Weights of a small GPT-style language model, trained from scratch on English Wikipedia: width 192.
Each number is 128 + 24 x the weight over its row's rms, rounded and kept within 0 to 255. Layers, rows and columns count from 0. Numbers have three digits each. The size before them is the row's rms in percent of the matrix's.

# layer 8 MLP up, 768x192, rms 0.228, rows 526-559, columns 0-95
098:135152116107151117116134130094177123131096136116131145106190088147139136160158119121146129096077137095138098169094135183118178146135086141116099095138101137143129122102119174131135118105143118114135119122113102088075126104098147129162123111131066134120104123118153122139122151129159110133
095:105091106115093142090150136138139131142126104119117130146176115151122101157150140166134106144172161080103106140102125098151100131143094113095144094136173129119117132158113146159120149144111109109131122097168122126152136125111110104123113124142104132119133115192141119115155154154180146139
093:111114136110103127126139143116084145137121106171126137027120081105126108143131108179117134166117136100102120128162143126098144086148151154113123120131138107148135118133096143094163116130144171140118134135138108130093141092097141176130121116102121156153097132128134080137140111117169139096
090:092165174158117130105129161136089161138169103140090102133152138133120134083097105113127129084127153123074135166120131114106124151142114173105127112112101106122113151122132159160145145093145113163151090113079148143108133148140136106135173133156128166127121160101124103120157152097159072122
096:161151137108135105109109147102116137149128144100115111136149134090101165164142124152136116193125124121155141110114134105098100133102184096138111164141131086118136130123139114119136157132103160175153149173144099104104159151162159078133152117136131125143141131124143147123139184144132106123
106:157154140090134113166144127146167129090128115121137103087123162110092099101159116116098095109078184118106117108134161114147141119117100137111126082119109113108155107133088114135106103170080168107148097135117122129101124079126110061126141146135142120101156147147105156153129108134124112143
093:081089172155136067131151098087116143128117137112090149157159093107141121165166136148165168107116142115110137074128149127115123135133162135116125146151109114130121132132137099102109144135127116145140139113132099107097111141161134155109138140138166148132125105121114125125160066151135178164
092:074132129132147147141150122144150167108158125102137109187124089148131119136142102112131108105166151127107209074141110143117121130120083126160160118178118116136079136156152133117071151131101103169136136105123141130119088118108135125109151149140165109112120149127073158129122106111093092146
094:138152138130137142101146129117129147100168116071107102178091099138155157148121135098117098115119127115150128158106152148136130166141111160146087120137182118113160091122168093140141131131165088135159111067119079124071146087144164143111130076109164142136118100094139128122131112113109081097
092:118132106202105142166147150159121175127142111101145098142162150126136113199127120119087104114163119149143164165134095115145118112146158120122104104158106115107111137156137129115101144122094118069132127108123127116123186112131138143093121137127142126132110113100157116100121137126130157083
091:151107106139138161171072118114132158100121085171177135144107112099132068164113156116153148144134116086145121106145098120125114119101104139141143097112127129108114116096129133157151182137122130109155180065128142094139140123086148157139143107077175131157159108123117145123123125160154111122
103:143097121094151155107178124113152160164139128133134078107097138147141111141125142087155115133129137143107103110135134157132155113143139090152139087093136123118120129138119161095149133088116140124144078158148082083171126126093107117093123154052135117106133157097123125140164116142149130142
099:132163087151128114148147151117158136132142107128123164139132093123107111139123092092110116117148133146096097156077143144112119131118107129134170146134139103098108164121109162085096130119091123135133126159141147089107111158072115099138134132135086117125081103118099114133160116148140123134
091:105107113113148097133157112137155088107120111153106130137131122101100148174129105117105080145143129154150124159132134151120098108128108157118120085117179084125156143168096129115097136152137134151167128155136181117122158130113159142131135138126057167126072132111112136092158162143163132103
108:122083184104113127123125105120085127118105101170117090089133147132138132143116122117131167139154132168115138070139138114117166182135134134093136162144132154119142150135141118112104117100127141139157163139119170154105124151120136135132085143104144157092116169104148137162086131133170094142
094:131159147160131119122141140092188181148093150152096102156138137117111136092143113129147129143135155144072129128146096139148166113066137128139145150199095125136113080118138121078173131108166114119132135115152160107117124133174118119154120101150085092076150128110152135145164120123110111080
105:108135110120088086094099137167140135175122136101103094132131131138142103104135149177221071149136171129154120127149170087155153140133108101129123121160137077142111132153118099121095096143172134098128114112119116107152156136094094137147135097127142103099129121133114125098132102114144132147
088:134111083137135095149105147132173124118154128100134119132112113102146102117170154134149101105133162068134093166137174119135145125103106128143092122126176096120135142139080129143095116099122145132159156129152141122145161116130135148121152076137119142142131143114158141095123143159183156137
102:131157143134141112122162140119129126074133115131120142151140113148092183138108106132117148126167098148102135101139158122123160094107102091125120110148117127184106137111125120111112106115122130123148100156134198174130108105153134139136116110149079136206137135107180159151120118168133116116
105:134141149156169092092181135113122172106120149091111133134142111157068123180107180128139137127116116106173130126141182094117121122145107140123086105094146144127119114117146109100143136125157127150163113146107138114131159107112110124129138148122129144137094072116113161125149110158122128126
093:116123126136156161155121164150160103140114088171183154100138113113147156127127167132112113127165113117134109161077144128109134087126168131107182149163130112141118123135161190131109110123142129118111172073149125134150125156098160104163132161120155137132118079132145121177109134159177127125
093:151152150132183148124156185112120126096160104145090140153146139111118175092121063146113096154090144165135109114105109115149151130106168170081159160109122107152139146080135111107120132142118144111146095149155103081146081158131120104127116102172143135109100119110142132140105112111159115073
101:129153091132115188159114121141152120140127125121107132186161140124129103136163052131129131118116140102138111138057102160095154138148096141155093150090133126162151109099147107129149123119091157127145138154090136141111151112095130110146105116126119108143100138125160126159087139115115135136
086:142129138143165080158143112134145111063108109113143138142127126110155086118155146130153123129141100136100106124116122170116179127142143149108132129153136079115076080145145129129147142162127115124154127096117147096139126137127130127158113089136102138130107090151120144195083138103144113150
107:087138140115138130140142146103116095077142108151092143139088133151139131136124071093124108123130162112134104127136112124106152103148122126162128129102141122110104118155142156120107137151102135148184132196085090154147105076134140108151184137114127150063136121112135113159082096149149111108
093:139135146164136131137118077128147095123156126139140147090170124164153129153127107121141138140130120109169118142110101119105124112155133127140147077129108135132111119090141152121140098123134086134153121095127202110153138162137128149071056111101135093097132103144132121124121095173106142131
103:089133154128176165121177113116122150146153107134149168136139121132139127148112140116143147118111092124138136129130104100115144137145094136076111122128137115118139177132116127119106123141155160143147150117128102110138115116098110116130060131120137123156143129095110131160099136150145173120
090:114131144140132139174161136110123117141130125104112106141108101127097106168129097133120110119108100097125188126105132188150122092144146099151130103116148130144146148127190115104100145141104150125163152135178127131144148162110159113162138115154151140121144141165094089103116100162140143127
104:164101138161140132128159103101119109161139117171118121099110121112128116111123115089112134157157169124128151150115140159101129132098101167168101116098118115105123143103140160126174136145135163122182142139086129150139118106110162125110093153090133152105168156121161128156142144162167146157
103:113121123098101123134134105138139099155080119117160151124143090144148156148099083091144118171131114098093159128081109117158056149105131099146136120136048119129135152124127093130122132108107139144136098143133101138112122163098128108131124077129122118146089150114110130108144131142137131112
099:127120132172121114165186146128111171136154105113126114133109106158105099189134131098157136132140106165087120121153141118129146124155166091115148136162102131097108089170122121089150104090117113176137137075122112098071117131109138155098128140150166109133124142134149122112118102136150117099
101:118151111154093143110114114165143118162123148131074117116144114141093166133170130148137121165162112102107113148156104141111146103135137118110135118147121162155149105156131146117112127157166132078149109117105131136143111168081179116132141137096092169089150144149127154122143124122109110134
098:119124137082085136117152154112109108136137130149134145140155134124093182135119117118083071122097146110138134150106118137093092140103123096192080163146179148121131105107107111138131090109101127090137117174092131119103162120143154102114167103128136148137120118127085109128114153144101121084
102:146125128122123132102171151113128136128126083148113168136144110167154146118128151109086113173146149129117129145120147142126073132141095099157106041129127137132121129145090155182156142118144132125156105144123116082092156154133106127132109121148102140155114147134088119145117191131095127092
# layer 8 MLP down (transposed), 768x192, rms 0.216, rows 526-559, columns 0-95
096:111086100138108133097132117131123145107128150127106120097123095155143104138117160153138153114116129085109137131148160165136144142135094132105110117118112120122112128098134108117160129131117155144155104115131129167172083149134139110141147111141078125144120121122129142122132109122117126142
103:087138132119087136095118098119124123110130120096093148105147125149121094148124154075125125141107165121120126099136150128150124101158096095139127152134120153120116143097143114125154122121094102155155122098118115144136144143120143145133147124096147125104127125138135141176154117157120116116
093:109141056152131149178166180147059129131113140105116142160164142122133108118154144162095088125091132117164111168132107140135111108112104128132164101083102123139159123122113136117121102104189133126102107119113121109137141087149108135145093128151118127151110110140107130150113142083126115146
089:141136139144147136151109117112110096116110148148180147124117124138216086156148122133137121145179080135110105108138096161135122079099129087117133160146149156103137139127119146117122092198113153158092127118112111124141103138118116144127090113063135130131148135151137131097102092120116185113
099:128131134130116126100134161094078163143105114129109115103190143177083132126115111119131113108123083116113138122111152161118123136148108109122138124141101089102199082116118128102114123064153157127111143122150094183156128160140138092159117109145124118116138092149128085126099090158124152147
106:184132108148175172082165110112081131081155122123098092169142101108145128125136127130114104123152158161127133108082103124128147133162143122125096141128180136125116140112140135088141129116134165088156134124147100171109141120145132106099138147138134141144118134136138077140153160132132158112
107:110135132171166134115137116141135062136144120167124151139092178112118140103096159126100147185103137131113144152150123108119117144091148118162089127129087149123135078129128134157151099131120163128148134160155137129126123103138145120155105171109106137179130120194152108109100154153095105134
110:114113152160154107129101145123094114157133111097153147110130156149102120115082122119117142103088122138084139152075152146133110144154151121169097147118123108142105160110136121144101083099117116097113097134127127118141110098137127120138104155116130131133145132104145132134145120188159185094
097:121139107138128115120071106148145100152116138113127131105144160151068133124128111084153129109160125156132161117129125113124160140136108116091137104107122162171093093139079148123142155172154146140125118147121104139170117092110119133103172118158138133124123146086148125129189091142099149133
098:145111117133146106137147145100125122127141125186115165119130096099133111166119174155139135149159067162099149124128110143201078110131126097110081133150120153158128129099125134144174120133131144091184137102164139106101125093124115098135124144124125149123152114189140121111126105140120146106
101:148124155124116127165125104112123142116156114124118157131092129095146115107137106130157152146181159126090158105091123126182116130130166165120116149126144128120150110112089117134147108107156166117066129124133117142139133169130142140125192103087141123160173148142087119101136106137150126121
102:121118098101080107150138112143117100176109153132102157135156131125107160129148113126081118166086163139128083137132146075095107137121164131102127159100165157106153150133146169161120135107086106140071145190080142158139102151162155139123106141163130154107101126147131118124123156122108134158
105:124149131147093134148130124107106144122103117141171137158131158126112149106167119155099174115141166145125077165119130092152107151111112120112095145115163156111130108139114139150138065111125120134139155162141140121099131111134108193155101147103101118130155104141135146160158088169097150127
099:089153141153118141130131169091142090147128146121143142169129119115106091095107099129142114079119123151131105088144172126142120140119142096102132103128102134125121147148130113133139104114164141096113144128146131089165091126164118136139125121140089124152132144142120117122195120123134117128
108:119163133134089144120124097142085159171133163133120126109143136124122128147174081130095089165094111088122123132195126144108147135134162138126117185161156142153101129123138116204124114104161107106109126099132152153134120125106098132142147136149129127114117169118129102140165113160114110111
098:140097150113134060172105106137152099156152170103117108077125087164123171146118143146151124100119119153131141114110193122176108113135142129137150112117114128094139161146118134144103120117101117117111136118140146130128172143141123125122050129105123124079095125120098126135183125147126160151
090:123105159156113132136113167138134172147106120135112166131122093150129138078142119157164156121136084108178144102123121151122096147165147111108165119167169143105110129097117132139142120153111126138126094167136139139138105058140142105076120124117108105098156136132124143127080129113117159124
089:132159119153142140142156113095058102137132103130140173124150111092156117091107150115136166095142132141107118091090088135172090101152114139093104142140112121174098141116096124126182133114130121140089129078132078117092101135146151128099149184149088124094145149184139131141153138163121145149
101:107126106117133134115102139139136087108112088148131124121087152155085110117107138145159167109125141097096172125153103088139147150152085117123151113115110096190117155129145137144132153126158164139139092118098089149089118111143104053162113153147158143148155100157125139135106069126123105122
092:113155108131135136215123129125135092173136113162132142117149145107123136131141084113130134112146159098119133109134145139121114125097125113115115124163123103078137127166139133107116075105167140105123133140165118161135165064133132178133113125126138153123121111110129108118075113081095086149
099:131148142150173126110195141153112125098134147138078106122147130127145109134101083113155167136113117114091156148146110135140135127117108114173126120091125107093096160093101087111160148172127115177111073152109134117116110126180126145141108135143093102127089192155110116143131159133155161161
104:151140134120092122160131110129126109111094141133166158125134107114158172127120116139128154145169158123127119125096117133144119100121141090142135117121169122122207152125136119156122134128126136144123158162125128141132187126126123141122087143121139132130128137099148141136106178152127170108
092:108106142134114139117160140161125143079131141126117151132090133126150167124096187175087132162144100149078122157163141084133116144158101131129133105133110131110105140132120141133114131126128123160159120103167124104145148113154128118134120123147111097121127083130134180160130100141117132113
092:091130122167163155107110165113131103169152126181115096192116111127148133167123138135113128120146129106123131099152137105157094147104096153114137133105160137089139148121133160130137136109146121133111089144126135146109131142124158143130115176139110144160137147200124149111125100076104133151
096:130159102079109120125161127112127148144139115089139110128169197098132133131105149133155107149122092112119100141078150115162089142092096104146152157141117138133115122134113126157142123129121134109110165082163106126145081139096132152127168136122140130142141147101098091075154149125129141128
093:144118180152151120089166108119149145109119149112092142151121100131141129126128144116095115138116136158165179105159097089126124131113164141151089104134137162144116165112121145127085133108195117123153131120118160071118116103122087094122057137114123121157101123134154144148113126158101111090
100:161076121089113142128108165129138103131098106111172093133157149146148090128179145141121140138103116119130081137102107097124116141099088136126173134150121137133117181157100141110126099112137149097135124173155137166109102129097107146138089152118101107104095135099112109185135150106149159148
100:105122102131115087088166134120128143111139146180112143125204094107117146140122169123152076139140095172091151129113104115129150137119145115111137144191093151089152138152149155135101119106093152124141118116127132130118115121133133115141104140115115118117151091143095142103116147135131119119
103:141114133103109136139124150083047147123100129095138118133115124160109106169179121169103129119136133131138066115174106134143121154118102168098121138145132138091140114129102177156108150108120116145122137113106119135144103112125167144088123119123089138121122138105148130111149131177067127122
084:104152146114101116105140124129112182092130110138127091137143123146171122115116106107089156115089141144174093104151139177195135130120103143097175112127159119072150134168103100101116117137127092140076102115149142147145136138105143135137172109125151143154111109109107122133146160147131119160
107:133107141098083168120121145074098135125159105143152125104137098170111116129130103085112127101120088162120129137123111096135099086148106123127098114113172132163167138136106129130148157165118137132103106123164136113100123133119150106133151128126097125147156124165124126116129108166115139109
107:136116124073144156130124164143094133117113171144085157120132112135163121123105135167140149142095102159086154067106123140145132123170131133082098096156129114149114126166120139146125081125138130164152124079129119140131147163152138136125121154125093135136154116111122189129179115107103137150
100:125124192163129114139102124142087143115182083157113149102111125091101156126146108107141101095111119117152153084117125104156156096151135132106117147109126098174160139157119126149164155197123126128148123126140108085121165170122130106119075116141137107100143154134099113154135139098143106138
109:143113156087106151106107085142113125134120127136118120125122120134132113161117105111131182171149174114131130109154118108090101091142122135094151143109148140100082085144121137137149083156086140121159104142142127129162125100134121111104139130122138178174136100098180162132083124137103135128